config.yaml
n_head: 8
n_kv_head: 8
vocab_size: 1024
activation: "squared_relu"
qk_norm: true
attn_scale: 0.222
lr_mult_down: 1.5
warmup_steps: 93
decay_fraction: 0.837
steps: 8725
dataset: "wikipedia_en"
Each number is 128 + 24 x the weight over its row's rms, rounded and kept within 0 to 255. Layers, rows and columns count from 0. Numbers have three digits each. The size before them is the row's rms in percent of the matrix's.

# layer 10 attention query, 256x128, rms 0.231, rows 0-63, columns 0-63
091:123135140123077117126122135139115095166147146134080158091135144115099122104106130108161137129177129105124141138114102123128145159111124101119151175088090155167178120144118125114120132154134166
099:104136162089149093135138121133144152118143104080163136102125151128129167146127112131149117134129096133073120119116151142106083127121094151150183107101096165119139135114113122111147159113142108
084:138160092148139113125107118133130176165163112156096109162152159126168148170128126139117078090154138155097165146114176083134135146088090179105124127094154109132106126151147145107145080134147142
110:105158159138101127157131155121143142167143127148116155118114172148123138099136133108168073138144164099116133107176150170157104144127160162137149119156115123126152171151162177132124126145143104
092:092108107124106166126090146129130111110104152126113122148081054171155120136107132159137150141101118152125144146138130136139111136143126075177130182146161156125104132138132151140132137128116084
103:114105114164155131102159146131124114062125133108117139123116148156117143127124109104179114114179122108123124118131139136111118116140138109145136165123154159125097144158135116123127154097112108
107:082062152128131151139140153158120122112104115131110108103132094104113165136110139114178125145162112133170081146141142126102140129117120152144099131099181116158110134163071139119098133150106140
114:123105147127109148149098114163132162128105125137074114104105129085149148119163099123133100118159113148099148103113090108080123165090122149140139143089156111149125112181153122111136099129109157
113:099131074136143117104146107116100150123154109131147084137107144157153115151168140155145148120127151149108127159142104100128102121177109161127089119126122127135079126094156135125090088143131168
119:113112150144093105143125103128145119147122084144152129122154133106136126161099165146121115088098094150166125101135132134109125091105105129127111072128123122140151132080142149169144161153121131
086:163113162112150112102131114164083127091136142132161165151126124143136108134105125134140061130108126113134113128120123135131146123113151109139131124154105138116118133098124149170102145042090111
112:106162136121115153128138135142148136081064099116154120125115147116135114125154137190151164123097119143136120114112146099077111128108128089195113131135105124129142143121142087100110124176109111
094:091141148109121133141133113156127152144151132153114122120107154082176180140137148158144091116106137108115170107134156125098110159083141147126108129130129104124131142124114194117083085162115154
108:109115116157119149108122117118157122153132114183139108128165117142125116132090164115117124099101138148129124091166119151134148134115145107131120143155134087153114152152125111162151140137077199
093:116104084152157120121105112153121152115100115079103117143093129112124085100154090109159116111178091161119095122152127124126140134160168150142135116118138157128086143149142131092103165123106134
115:141126152086124101126158116110140113126103162101139144142122162155114105161096119122119147151116130130108110157107191150128118172125116088090174104161081159099144109104115132109103128119148100
102:128171169092060115110150113108130109146130119160115134099105150117105116103135122128149131143107118118110128132067136144178162152098149096150139144179103103118173150113162114128111131128153166
089:136112136153115103188166059131159132119139121131171157164164173144103129156081128122162130094154136109112096128117212140137131149111131127135141074140111124127185116121129145135107153174115145
093:118146118098080142102146089126134140136112104128116100104125156135145163200097166129153136119115120164091164144163167128133131143111133125116094077115145092109180132137167131144131115145139164
119:150103123123154109153146114161106138141141111149168156117125076111131155088106124149118140148161140117169116131121152134115114134134126132117103185122154129148126151108105101144089134101077134
106:127140193123109148158100120139119088162200134160109126122133106085102134134154148138149096121129132121104165131113100088145204116104104152099120130095108111114131129131154142137141122156128164
089:095140137096116125115120126113162144133156166134118143135146146152122140158064134099118094113105171111134133134147141173149085160138101149129121109126109131176156123110124139183164132139159112
109:132084114128132131085202104130126127089157151151123122116141143186125126166102121122145152116140143130110140129132112116113096140144102137140126098109167178162101121141123095112122141098093134
111:154096143136086116137112117100117192126131164155079155092160157126157082126145119111092114144149122129117148142098098083114141186062109141123166141132162150107150120117151119116133122109167149
090:114107113144116130145135129087140100148144134128136133114163128118079117136108165114125107126102114147158136106125087131150135072115146117137141107115159118114119122120097148169151162115115142
097:151154106137100152129154130127142096111151118163096124158115145154119135147102122145161169103130122163119142136166113134136132135171152069157108129132121118142116092122127118129168122149140123
099:152143113114140109176139124127124092053152098136131097123182109121142087098098128142114164108102117132136100130185058125112127124147115116113132141122175173159062103125162119163140143133104155
084:104137167145111141141139130122093087140099148130135123182102151149129110127123117093162138177124131081141114124089119137138108110167109130160115120185091123145164140124167107140117138103175128
101:156139124114123093122135083147115127184144157105140150153139171144123112118116138108139104108134163125101139106143144126139133116131139129089153066152103145133159120097142169129119128102155120
092:073102103119127154106116136144138134121075110149123177116129110118127098092125087103133120119134121114124135105094078119100148120122138146132142168109132151169100119158105151122115114144083158
121:098106085158149154092119130143124144151125116116096112096074138130117143150161129115148085145128102135114143138153087138136121129119152150167114121169194120094132125179143171142113131106126142
118:094157110149149166153103182112142153119146111103124130151110128116148110114196102127086141139141146110122158146141124138105143160130109134098129149110092082109133104148196162112159113133170091
088:086142128118122140128121124165142130128059167122148118137138111101142084151109151125125134081138142124143126121092142162109163114127167093156111136116104130148161113105141145102103098155105146
089:141116117129151121151118160135153097117089103111101129092123112150122095085134095140130148154157114093150110166123147124138094096120137113149146158126182159151113140122120152115108089117111113
092:128122156148101180157106129106149115129097168127143120127098118124179124083148157147149102142161132170104130093138116107097075117118116132142104174098134121158145145144131134121114101167109091
092:141096158152108110182142118131144125087136126119136109164152118119090116109124099118114127110113117105137122156130157151107119176131088133074172142138100154145069095110138112151141160139098143
086:168161071151131095112141106158145132171095131117136156119156139146144130110140168111132135133131140153122162129144164133156122122118189121138112154162128110109152175160170113102116090158136125
098:183161134129114152120171104118104151123163084185115134112133144141128163128094088139140119111117108104095156152157126153159112138102114152155111152156149113099176143077113110175122146131097189
094:135172132142091099132123131111131126152148110123147122102142134110152099134163143141100146121073126165152118121135073142107121114118130105128117122153122082092098129141138122102156112149101131
090:127139128167148129148133141144130143170140136156115184179143115148136116164108111131114137070176102116160156115145185124106100138114122124116115106100079104171153150097079130137165105118133136
085:109110155123127126135165160083125144112103121126137164135141170095132117061115087073122094145121140102150104113097109144089165130161114110113176126137119113125158100127136138135134177135142092
090:114176123123147167179146101102150148134116094115119110101121146130130142134101116166170101153118126115104083153094151131091102154142129110118164140150139121183094154090132144137120125128141105
098:116160115123136081134129138124149119100152162087159130120152162114121135158112118135115137094080141129105096097118098125104134134105152113155163094128128135135121088106162117131167109117159135
096:093168143085094093137103126179093135134165110137110132127173103115157172119135135134127101121132128147150111127118120191181098164143145130146101097129143108132126171112126164131128116143132140
102:075114098144124119147142150140109115112171098134157108152107116137142157192155098153119095130086119146121141131174145143148098123104099137134044130143108154078113132124161167127099116116114109
088:117124097111120110097123141140119103148138163145120157092160166172122132120110160144128125105143122144140134104080096108110139095110108135159130136154166131133140141121114106143125138089160132
091:126133143117121119093147100142135059129119151120116167147135138150138123137082082103151169136135120126085119131096124146145132136160126093116151116141134135130150097121108122142120163106119169
079:109124166156113146169146114136079130138127138151128176126133066097150140121123143126146115127125110124141130118106154111146090140102138142125120112129118140167136132127145147099124161133095048
097:095103138120142093116139084170108092090109134140143164128105132122106164116077129141144156127167102098170128100101156105134120105120118109137142159125107167175108116122078127134126145051097123
101:131113175146095102072125144104121137129131128123152145105163142116191136123126145176145125123106165089136159116106072122115101089126111155132136135161099151116130138109131069151087128120092126
099:127128154136116130157076137125158106095139108154118116082168125149092110158090173138148134107129130149147130128131116106162125123118114119112086101090114161173083109138119083128157131148124112
101:120155147075118113122117146157139108109142110114110146082128136140109136097084138163140109091118140142126129137122127141093132122104137097144119167122126190160148102110093113084097119120097130
083:136155174134108150146135174146127128146175114165147082085128138116147092140193105087092125098068160083139143126157109140134118100098046107151125144160118122135125113127125136161128120153124168
092:158130200159094117081132135130102179108147154109107144123098152105129134108141169109148096136144169106114148164131143130128158143078152119132128156159136142123145149078130141109114161142146100
087:150122095108152137138071063131126121177103121105120082112098118098136130117109137125127151131133158130120130114116133137177146109143115122139148135127115136122094108131148104160146140099108166
090:126104084137170204107152112092127154116052149150136153105119109117083096090107137099126158152115138136143109162110127125115163115109111116120126135101127157123133190125089134110139161093112138
089:179105157106152115134152105111100171104148162107090093115143095115139162110134148118143079146146095147137123137124117111136105149148112163075132127098146147139059113119110118124121161094173130
087:140129093164125162128147172092142146117099119099130175114187177147162106095107148116070150137132137107152122118147126135121124132137121121112144164130110167114175114154142134115133106117099137
088:122106118103129138084136140083124117191126129129084161139124124128114159073129122119130143147104145111105121138162145107170171070134110127084097141113096135163170175161099123130123110123118156
113:127106135102161087124108114105121121153139125102141153126159085142147152164117106121098112129107145129115189177090154149149110120120133177091115138140100111102102153139121155111110135080157135
092:120145128141072117145162132084127121170164123146103144136108124097104186073109114139163136091127103160082152144157115102105151155111150122119141097096112157130169136173125129149123142140117144
095:120157114141120131113160142117130142138169141128133147126142133135149102095126115169100178101159131138099148131143140112142107182119115137150099138070094173162145119133137110114134115149132147
106:096098107124154162131168114134129104131157146128150162123178104147096143141067157124101153102126132126147111134106089172179130112093099146142122104126167138114124124122070142139137137124106145
098:107115110143142114155106131101138088113144147090143118122142140129094137080146133141145140147120138139166101130093141136127129079086135176118132097112139131144105126111146162122145125129176111
# layer 10 attention key, 256x128, rms 0.213, rows 0-63, columns 0-63
088:134128138100123142128123134133145114125117109119130172081118144109116138107121076128147090097109151089094117120081124119120189186116143101144157136103111147158169170149096145110149118129110096
081:117166162112115093105134139114107131124132130126128100095157163136115163148090129141115176140131094178103110130137144149112076113124147111141158092123147169106104155135167136101163125114130113
116:110121089120139111152115137122123138158148106128104106144142116127172137121171113142115152106145128138084176162125142117142143138124111167149127104098148122088137116122135142105204130139114181
096:113149157136102143123111140135147141172168122148102101131130141126122106143135124124156067128141171113080123104149142137138133165085125138151099132150088119129173116148138142135101142162144137
093:092132129133103134144097100153154124092080123090149114144123076147109125142104115157122144169130113125148129128120111127112139140150118120130103135117145139113083109145164116146153123120175082
072:119153135141151136090129134160105120096153131136101153125128132119135172123125138143166076104105129117155183118164121124100121099123115104129130129160115164141111159121128153109107113125137107
103:110081143121131145105141114124119107103151151136117131110147093125145165152124126137140105141156145088161098136120138097149138161104123181153077101107161124123147141116073142135119137117121121
110:121100122087144123128100131139140148106150134093082139122101122117157114168144113159156107129171120132107142146134115130127114153078115152142162095082158133085154116126127156094138115127097156
105:095147091156091122126149112125136129135142109167150095097116179145134115145159148163118156128098119153135143119122118113126125096170163113127096137176144110145104155135175122151105114119152151
103:102137144116127095140125101144085129153127051119144136158187117129147134149151132156092112142120130153169132125106106129136109093110084138127106104147134143096143141067105140133151136118106138
085:148130114120135110155155125175071124125152117110132134100099113148153166116137124150128122148129148119121129147136110140142082103108180159135115170119151133122084155150163145147124138075121092
104:134180136180113134123137122129153127097096135155171105108143136110135118132123122140153149128140111113128109101136152122109101118121135093148125107162129138132131123105160090148090069164136130
095:133175153101099147143161077135164118128136138169116121104096155136157159183120129144130095099139128158122168097131170130127130153086163138109131133145096090095131140131109162140097105107125112
090:131121120156160137147115103121139120161149061112139094099142116113112101152119159126111105134097146122176119134148172123132128129081134134083108120158124119113161145126104147151157144132103167
090:113111097153175115159137145160139115143121118122092129141148141159081099108148083134119138122145111106129074109145133134141135126147146154109111105081130150143098139201160117086110181136116157
089:099118140127110115166192155133125128135107148105155145131125132144081097126127124118135145157142109099123134162097153164112150128121141117125153081158141170119119089164093144115112139139151098
092:144153128070126111143142160135112116153127103107093148075101108130111110061148126166173114127108118106094126160107146113164161108118148105153136133144119132097165129154109165112126145143146178
094:121130157157078140148169095138153092144149148159143098148153158126112116138094115099140101136144108146128059101097141119135116159097099110137144110140094141131150091123125108151121136153133100
090:111167094140079152134128113159139101172113112146111097156125111106137151162139150063118146126150131157105140127148128133120099156138088126135122119140089123104195148133134124146106119180134133
119:154116123125117140158130089168149098138151174162142115125134085132126125121068111130117127143144119113134131117105150125144120127125157123120111181168114128153114133109124117145106142117088107
093:123123174118080146132087140137168103130174173151103099121132110118131126144150145105124153124133140133142139118126093096122128103080100148135131158108117108120109127144202117123146107144149139
093:109096129086094119145168117126149144134109121147145155131115132116128136171139161117121090114100132149127137156117170145150088111141126109119133147125104119181140146130101138141145146134160069
086:106137123108110103103155083179141113134120165192118142123122161168123125174106128106118126097132097133152129095148115118091115129102090122149122103167142160155115145105114117143078123097121120
098:186161133170096110127129126140133172128139127158125149092117185137133105131130104112131082139153091096118127132097096117153118161088075143139163137116164164110144139119148072138104112103149125
087:125085132160136147131137116091107129143137165138121134114142111133084127135114118096136111123110154138174111158091095128139134078102120134116149163155136131117140150120126166123145110055130124
134:157159136148089168142157079136155117111124116148157146140118151127127126158112115107129104131121118149140100122161133145117136100128141069137127147169122118156141155122132101140110116115158090
098:125098139119166120179132128132130132077103092095149131105159133093132105114162122133144137136109132124114165132133103121124126106168105114098107100098131136170077143148120109140109142137100161
089:113121155119144150185200152168100148116132114104120160140132109121138123089147123119176115159137139113147119120114109118100080081151117131153150162140156151131122147136154169167103136133150118
083:142138142104129097139165110144127104151080149136148124147119152134089132115131115083154117090126130160104124094138145150117108102131156128069141094140084123153114111159109140089111108119130109
084:124131136145133127156156141117147117095132113126162154098105127129131125136094136119149099144096125117103132148098134107148153128132125107128129162123103109173080139199090171140093168149124118
098:122140111174140160078123140135139156144148152110094118125092126133110134159128138090134077111123134127123125134114122157171114155119142167135102148130160117130143074157133134131065148094140167
114:112151159161117150143105190112172144075117122134161133134125172115135095148158119102086120125131120115130156121134124166083133115137117134113130131145085080118134133098185119123145115132177094
087:121092130147137121120159139133136145106110151146113117127147119109147122151147121100096120108178161145136078149112138133110127138117142112097140152116111114124166171136127148149130067143164102
093:133082128157145115153134128135152174129149118088125151107107122111125148096107107156149122142143126110131101160107154120186099135055124140151130151144138132130157131143140089081128125127127167
091:092121171120148177161093143142118073128125130138092140120137123119172109111114126139076118135118136149132131112147101083126089120161090138110166174130147115108090144170139133164127163172124142
102:117130145100126118201090137117173098069130135105174129114126138163099123152111152121112096166111116092143144116129119178090100136132122126111152115121126127141104124118120113103116196123099135
091:168159060139130093125120115148123089130111124149140117133120133147101150170153118103096150111121091115081153120138147162159133084104167121125101139146057104148145130161099139086148117126107153
096:131174106094103114154122052142143144126114099152141128086145134131148164132120130154126114107128103144076182159147148132106142149126120088144146109138158117115101145141149127149156138129136134
087:182154097127093128152113089094137115134094132106149131128103068142114087164160109142105123122115106121119144145126103169157136112135108144131139122144113119147135097123094128104148109134168112
096:129148132125159130134112096108105141081088146162085139142147123145155119128107109136124103124168111131160163134163173125086113174125110119137160133120118115146108148093085130142130140171099152
096:135128168148114122073154158132141118163162155151149191106131169120130126125165156108129122137143166136162101114116119091131155116110115158156147130127154128121160133122124134155131108089151103
082:114148108130147163161129140121147136112135096136147117123134106126171156129107138205142123168136118127081159125118169119135153187115104111152142120169161137139147120113170154123146140121105154
108:163139115113113130088133158107144141143159128124155130131129152146152141155123168107117178077122154161177116103148103126156138164127158122106130095132153123098174127103150108137126098115114169
094:133123105107084114132154135095113138159123164162104113133140098119169092140100146121109144153131135139095138135136179106141136135162148104106111165133128125172154143074149127082145116090151174
091:095135135093120103162142141128133149148115132161138140152128108117143112136151079159107082126113097067109182089134116119131136123140116136125123117172159119121055165125141174133096101100113134
097:130137115095126110151118092130061119110127122131121132140112151128108125111114105158157077148092124126127109115106096131134110073141133141172107163134148148183136129099132109137086143146145125
095:112081150137107122137160127104168103145131167101184161174137124122110106165089079078168110121144140119108092129096108135129109134152098098117107060139119119144136127134097127152123141135101122
085:136118119085169128131112133139133103134132186122110126137146097149119111124150073153106087163082135116109152156119111123146154069121100167150181110089119124112139150137096124136091142111093095
098:133102166117155141072089104138127146143150141132097167122093109135131137134085120125163128165177151102112092118108135109128095127108128133158140114115144132131101127117092069122130107099132162
099:136162156135117087090119161134110108128166109141151147097125111128158190120166137197131117090117146119124153154148070140142075099127146129135127142159127143130084140104130145126150105089086114
095:138112171130131106105084147110131151105101152156071088138152136159144099156129128129105161118114140112182175179099102158142125091124099106139126120121114142149077099132119103105184139129155125
100:105130096084127104169077087116122110154100133107120127119122093134129124145091138101142083146156159145105159148127129145148118151143129106088155171116123143169106098140114100082068135154138140
087:156165132106115126142123138090139188126095153112121120127132133118145126090159142083112100079112115147133166105123137142105096097086120113126135159102100107166161156129154167178120100122122137
098:139146143146101094139106092142107100124152143143123099069109165161155140134174118126154077145128135122120177109091157152128131122119134086107101120135118130132126163143092135136093153109127111
096:121131123117156144114124156135157153150124121115108106128088158112103141079133151096124205105136132132100065104119119144089129119154164081124141133107127111100139131118143137129171116135085146
090:100143076148157144137156100148105110116099080161110136108123150149128136121121116134112154146150113105156102183126138142129119115092103154161128161111146135085138165139088097119144138100163127
089:166124122115149111050124144162131167136158141102097144121109156140156129144116159106128130136129147169121096129162103099122138127093135149156113138096165153131133135105103109124132115084108105
093:142157141160114123116154141133127140107123096126141171114159164135119141119167124138102166108127126120127107130121112123108143110106142142143152133163126150119176109123123127073128087112098109
099:116111137126116106052134144112131151190107142135086165158137109121116128090104155150150164071153178129149100135146140089153152117115132114126155118121115131156133148112130098098159107149129123
097:086129148150143062114131158094149118121128148139121158107118108115103164143132111167130174131151110147133099153090155102150124148125137144143140109143128138135099127109103101100095113098171114
091:114145154106120157127156109088085059137108142146133133163144139119105093127155154145154116129118123134127107107146138101134207117089103121118132128115086146128120105168137143142133154115101122
092:134155112106128150162098146110133130128131144130086132129148145141129115109139128143083155138122161133148144158147153121118083131104118135087157141088106158154123153179121105077146130180156176
091:063081126104130122147165132089103163099125128153136162104155110129133143163092150106131088134138124097120134172101123122131114131109108136113133130148170137163117123095096147102146135131134144
093:119122104119134113180131155051099138147157137154171145099112127133109140127137121153094126133089137076120098124082112108112130118135120151117150134148130109147072099105120125134135132130155117
# layer 10 attention value, 256x128, rms 0.319, rows 0-42, columns 0-63
118:116135095106131115108101171106172142144137118105100118158124160155114100134143097134125114158118089157129124135132138137104121131089126118115103127163094150063146151114163143116127170119097101
132:135158133106125127136146116147130131132174126112185113170118163180153137147101071141146163144125097106116147173093109118149141137152120116140133132142121108121122130099120120119130121113143112
139:131152098110136125131179126133136131132151138104150106131135098097102144123181128138128138107134077121141122113121146147100177144097084103116101133095135150125146091112156167161135184142135156
123:099161111116152139144086164170112113121129159151147127096148140079142131117099095105122144104136135095126124120078138152101132129154086146076128157117140077129153085092143109138135139105127134
106:112114130158106158107128125136133106115151113118156173135136126144140106132127111142101135142112128131097158150101117115139108156114111084162155129145107094179107156141123101109119143109088118
127:078105102137135161134116144153139106134122125136066104105095122137101100138140101125104135157148124151143109191117116130118136150158096112160108100093118123124116149129147154153138120123087101
131:110121116122151156135136106132131125147100134119168085125123133107118147114134115133084088115093145116155101077112163126115145125151106107152138134116143134096158157137124148141127150162126138
121:109147099123104161099166159140123110149096138108119136143118136164123136104112093160116141124173126170112121182135123178099147132113143114142109108159096149104122128111150143151132143144118125
123:160118177169125131102121074132140137105142124093144134138122144157164137121149120103110154103128180132151103176125116144160124133158124086133126110143150166117125141105113124114153120118111111
125:106152064131130142155097120129131105136088122152108113086167152107109102161112148168124119128135121107122078137136151102090105116175110155124154154133134094125121117119160135125118106144097105
111:111152138100175132160167147157137132135093132128094156121143142141137083128184128131135107150110109166136135113124090135144097133106134112167068143171119088088112133148119110085155107106118099
102:159138145093086108143186073100163175135133097117156087131173126097127151153163162113134170115136129141141113058144109134109129149104095126126141129125146140160150177118129176151094130152154155
119:120148142132164148131177104115123149146110117139152095171131124098107098154188196171163097165145135122140137073108100124149139123147124083097163124120146151132144132132098151121099139142141122
123:126152119146103121100095143139117136139145150132131158153076114142123115101114092130114112111090141128117130161125111075099142108119110086126160104109109179137114144150120175141133122171108139
122:118126168131129141120213109126123114166083116153109126119128128142092094137133138139102099139099160146093116098123098116110131114165111150143133163154110101156146110097100135129115078106153145
101:149157160092119114144120108148107141152118101141167122131178171081126114116125135097107135151141114117101097110125133109071098139135116155128142132132180102137114121141123124124119099149136163
125:126124129158075122141173147119093101135111143126121135132105104133101166119130085130104166112169163166143139147102120166123146118118134125117086108108126108136113126113140125156126116146099103
114:121102116147164122114153181143150126121131153149111140121122108139089125119140173114175142084153122162111141109121155117149162144080151158126059137120110148066115126133154153139135112127158144
108:106078128104103115112135146097127132096135121116113137110126156112142193126093141125162165136120139103123130130126114159094159140126069093082122131087116125114147117110134123150093191099134145
131:151126124152134137164121129133145135126166124103156112142153137148123155125123097093127147152137092128114112149145070102164109164148115127112114134149174155135109132117124096124148116122099117
112:112153182103144097140111127158108105135130112146129168144139106095118149114102163127115107128103117134087141061089113110131178070136149132113150130131135163087159141152136172108109126129117176
119:185102163119097101145115111112131134109118116131154121105108131125092168139120151141148183123142088114124148143150098136154159090103131088134120126093138119130130115132085137136099142143170163
108:134114141110174141129157138103120133147063151133093132138116116111100153135127130179109134108110134122120100111173122133109093140141121149084095129117097116117154131111167150157127171119145166
103:106144106145122112109113107168114118119142134102109134133138123140104083147104178159138112120147188136150124118134159121131119103102195128132146112123114140088135170159144126139142090156154115
124:149107114115105151136093155147119182086136139119103126114165166140180137108113147118136161093145124139166156098118164135130178131088148136123141116119110079129142143106117132129094149126184143
124:108143098125139111137159127154138079156145137109100161094125113140104119139122150140152113128162110130098088161116135157105170179137129185137097128105156098132105094129137117135138111114123150
118:134143152143129146142097087121104103120114124090156131124168108112180149109140175117117116095160151121155130089115159094119121135123143112117142083142179108191139112165129110120131133140167174
120:154115102130118087128161100114139126146129127138094091111114088099061138163111109111084141111104137150154098116141155113125137104125115127129119169100129128128148141141153152174126096157144114
131:169140105113102164111133173098132204131106136129160099166123126176124117115169122112151160111153100149130147140161117137111160107079115135130123099152103135090117134100135160133132116107154137
106:128132133102138083096180147133111136126114138160104108122130107111078105117160136102149127095077141148165123129137157160137164116120143141136146153100077130072124124110129144136163079137147100
115:144119152096159144156162141110125114150105115116136136170165146168184151108158111135122112124159110157150162116170117143137110122102146141132098132170138112132135151118172123124106158119131154
095:093135092143119125118093131105112082129136084068127156149139122105126132131157135145120089144163150143128119105147143153104104146156139123137142132134133156147183131149117150138114181116077131
091:133085133172098157088114118107118122172189152126103092135122138128142160106097135105134134091129122113141104105145144112131130119106137079117115095118114113135121105136145167136107112123107107
091:129153106122092147126107149144132145116129160113134120174102103138153106163117098142118124085108086129172129142071134100115117111098137139108121103148131133159104156109088097095134134058176111
097:139126113149139112122156120126120101115122141125116123117117191144141168117117072133106103140099119111154133103126181155136136148155142100134155183169115155135092132112121129103145082105084126
101:160077116128123139124109184167131157106142104136119176123167121138122091131157163147137118109169111115085132169140128096170146121115138138102153117153125112110138119151120111132085132153147100
100:128124124096137158095165133128109148111130121116155135144135149139142094158136075145152087077135119141116146153109128114076110128114128064086123129102172092149126087116122116101139137145149107
098:121138154160143135145130120120086127140176141133143114122126113146162108119146084083101143144135124135089097174125087128133103172136116093110161131139167097135115136127118142079149080110118115
087:110131133108091136084119109116129144086104136148116146176101117161116150136148147152153114183152129130158120146138075155098146101178107088119117090100140142131132124128109149156080113112107098
104:111073137133148161141107090145102119139131151125122117119113103078156141129161122158156135156160119104120127190203083126153112130126129119114119132115098086135107090114131121133130111124113105
093:139106097150099133111088110135162127081088131140124166094136113141146106142152128157127137136153093081122121114172088129132107152119159172126148137137129103161090075155105160139135163120155150
095:141149146129148135078116136130220124184120104156183144087115104143160145118096132066094099103145120134107156093126119140121150089138109112120191119105122165113145145144114168132119165123171171
102:132112113124139123156113080123154153122107123105130156110181144180140130104130147140136107153126158113115135120111147168111118171146107169151127152141120115147221133125134114118119122120146192
# layer 10 attention output (transposed), 256x128, rms 0.265, rows 0-42, columns 0-63
121:148099100126166136111143114140093120128109121147146132106169108133146123106103138135110142151118141137164116142149113099130127113168101170138120110126193124128087132152111138183105100122103181
128:103124140130155138128128179090144124093098117139099147092112090096121140109114121154125145144125119126166114121154102149083136173140130144161131183127134163143117146164115111116114127176132143
134:134091087145160141118097139148121151136126147147129155130147165167140111105113081134143112153142160113115138125135104079151099148130105142141129112134132116115089157165092111140120097107090126
115:190094133137160123145176093109131128127139113105132153125148124155116102099111129116109137119126139140105155145121083134098154156141142115086162144098111175158077139141145109123166119070134150
107:134143113103131143126112139107168112083131095089124101108107116115131147140100157115149145109086147141115127123140172178115161141112127106133095137149164152138141114126177143161144140148135155
125:201109113144120147167131112174126126086098116122187168113143108132153119159136100148083138124127127120124117144160160145143104124116124119124134153129188122095124127115135076127127113131094129
123:137157151103101106127132138107124123142121121157133144116121111151122118120108138117129142184120141127068104170114166127189132134146127126105145130139121104122120120125072123130088099141159152
119:130073118124164106146079140161120132138119114112085121122109102117177128118136109134133105173119132132160137134141100139121084139144106142139115152113145083121081136117130131143117094118071111
115:126117120143128108175126101143161149184109107124105131103112102101104120107139160171130075136115119136130140102102168136114164139100148138128138124152112059114176084108147131144083110143146148
125:170125148114120099177163153091110095105155102108156138178110099159139110099152104124093179124121142140127157141125133143141136113128107093122136120108097183147105116093111124089131137116170120
115:091107094160107139084095118136129118156168110137170110137130106149128173126115161133069151140139156133152128139156163136120163121146112149135118110082136119165116099101149078156121162160169120
101:087163142111119143114107150157093109136114146142131132109060177118102116097142116103152105159152151097108123175116135086161137155104150135147152133140101125106177100125140154127107128177133107
118:141124114113095134077133156171106117151118130147125142109119105178146135144092113128157102123111128126091138170171174147176145141103138146148094122103147128109130137142089141106077115137096153
122:141096130114163094135135131139123130105077103139115108102165120110109138127107145151170137098111131131149119123140163157149086088128141152126101129148185127130127129124113122123077152104096151
116:139132129076111125139141152126130152121123125119138113116095091098156152139125109115158181114155090133134154166101139112111115146127066122129114138078118152143118119117124149114137139178120135
100:133129120131117140143109139095097105163120163110136129147122104185093121122119148111115159137083148169139156158171102120185155094146140124101151129114154139128144134113125122144133157136164122
120:138124139160169147164082138168138170136098097088157126153096134128164112118142134106150111112115131114158141119149158158106099093129118127144150153155133090088129143128124147138131101104124110
113:134111112106158132100096114146098156099138121112131119119131139136169153141132082117098099128148094126115104118114159081115121134082124166140158101103135119140122138134093126105119132103107120
111:194151118157139151169124108178139140125136160143109115147134180103132094125157109102137123100128115119085157112122110127133104108098145124123139151134109118129100137173149138105150113117128125
131:114130086117155125078130125108167147074126126151106163132110125126099081132110132167113130122144117098149103142103135132093179163125129109141145182118107137156130106118155095118109117131158108
108:118087099077147123093189080116135130131138144125087122124126170123157143142096133082135114135136130145132128107140111139117115177106099137145146098103181123160155130105098138124137127123154148
119:145150154144093162138105142130130133162132165104088121149108145112138126102159139118137103125162153149170130092137150163137121120105169141137169143161122114132177140149145147072156137110121069
110:153151083147109081129131136155118131140184185134147103159116126140158144133175117116150141151130119121101169132104124088133103097122147127150137146144134145098083105143144126108108112116127096
101:120137147077150079106105079132144105120141146113104101118117111110133133136123119139145130132106102157134106121148133118107149130122146137106095088135111109136150141084095117128106143110124155
126:150142142119163117157119146146120073180132152120133125126105128114122153109160081082116066164134156125100121111128100113102111109129167160104151133090129116121160133125122134123169135090118138
119:128097110155136155137125081121127190081106140135135072158140181143133127147141085174112143125118113139130150125134118098122109146110089125142125118106105149167093123126131074105172096130138082
121:102140159147094112124141103093139147177124128114115144135100202145095162134134129097155109168110111119084169159098144161151121129133133094119123127132084127117160140092117140142147116111147119
119:138187126109125156141115113138110141136152115119139128131140147128158125084123140130157176121136119110145165112156104089134104103133116117114140120171142129126123119141111125141132131122121141
130:105102132124154140122104158158098109139141110127086151091142121106100116090097119121134102163164134084134083166116135112149120127108136157119113185085131154150111112145114120120107154143091159
100:131116175099116127110095083170124139112119119132138125072103089105184151119111127120112122144131135109155121090092097097117134113106118140140108134136121124162153141137083150157108149137108168
110:046111076139144145115094159096138133187150105092121138157076152143128150110146099107109120143132132134110140136135121140108103103183113146162131117096122113093118092129117152134158127132124093
095:147104154109101131133161082129112159129097149178144121140127179134126085150128143095147146169071103120118107154089117115157125141140131120105153119140128098067117130097158146142131085133126124
088:139102111108172077148146104142143143115125138123149150142146116141102115165137119106111126129134149151075103145107097138111095124172156158116152131153126135102123108141126135183093152138124118
089:123144144122143121136119127143113106143105136088113123109125118136084155102065172135130166132135121140144151173150147124105125124146114095108154173168162141156136091141096134129091117157104094
100:123129108129086187152162139123095109105131119140137140169108117087146104128123147154151136157130129164120104077129064100113119132135143122129132134116130135127169140152186123165135155147133151
100:120161111115146164137106170095130088179103156123130086134078106116114170115150079122113142133125153108130124115107143131140122148144160145143111147089123131132127141145128127089158125098133145
090:138131134136094124145067104135105115133142186150132123123132109124130116064142151132085143162139122107146110130123114126153115172170103106151148171144096150073128145143105105157102136145159127
094:142100099126111135127109145133158122107101093123102155127114082105127175111128132122143131141153111121120139133049121102083143050126120126154140168110121135134129100128106115156106147130137141
096:142107098119164139160141111134141133144120115157111131105122136141141144133098086103112137088106114127076103116142121128141091166128103157140111142116100135162130113122152100098163110128126162
102:105154113128173119123120163034142088116095122113141148153178105136112116128120135108111123115116151148114126111124126145106129132115108115127151100160121133108097132162125113155117112112174091
090:111131147132154144138121159097141095124137186109129120149124137114125157107122115111126125096084146162103195078129146128105136115128144100138117093126144154123177105131127116106125124145148113
102:154095079142154146103127110159105140117135145145118142105138141146101141143151166136116128100130107135116092166109140131126099127135120160120101104116143106178136141125095069136134117118089105
098:111138154154103115098134160104122156136146149154133117148140183094108128158095137152174139075102087113111131115107142092166137077089147100132130079091133143116105140118118148122127150113136097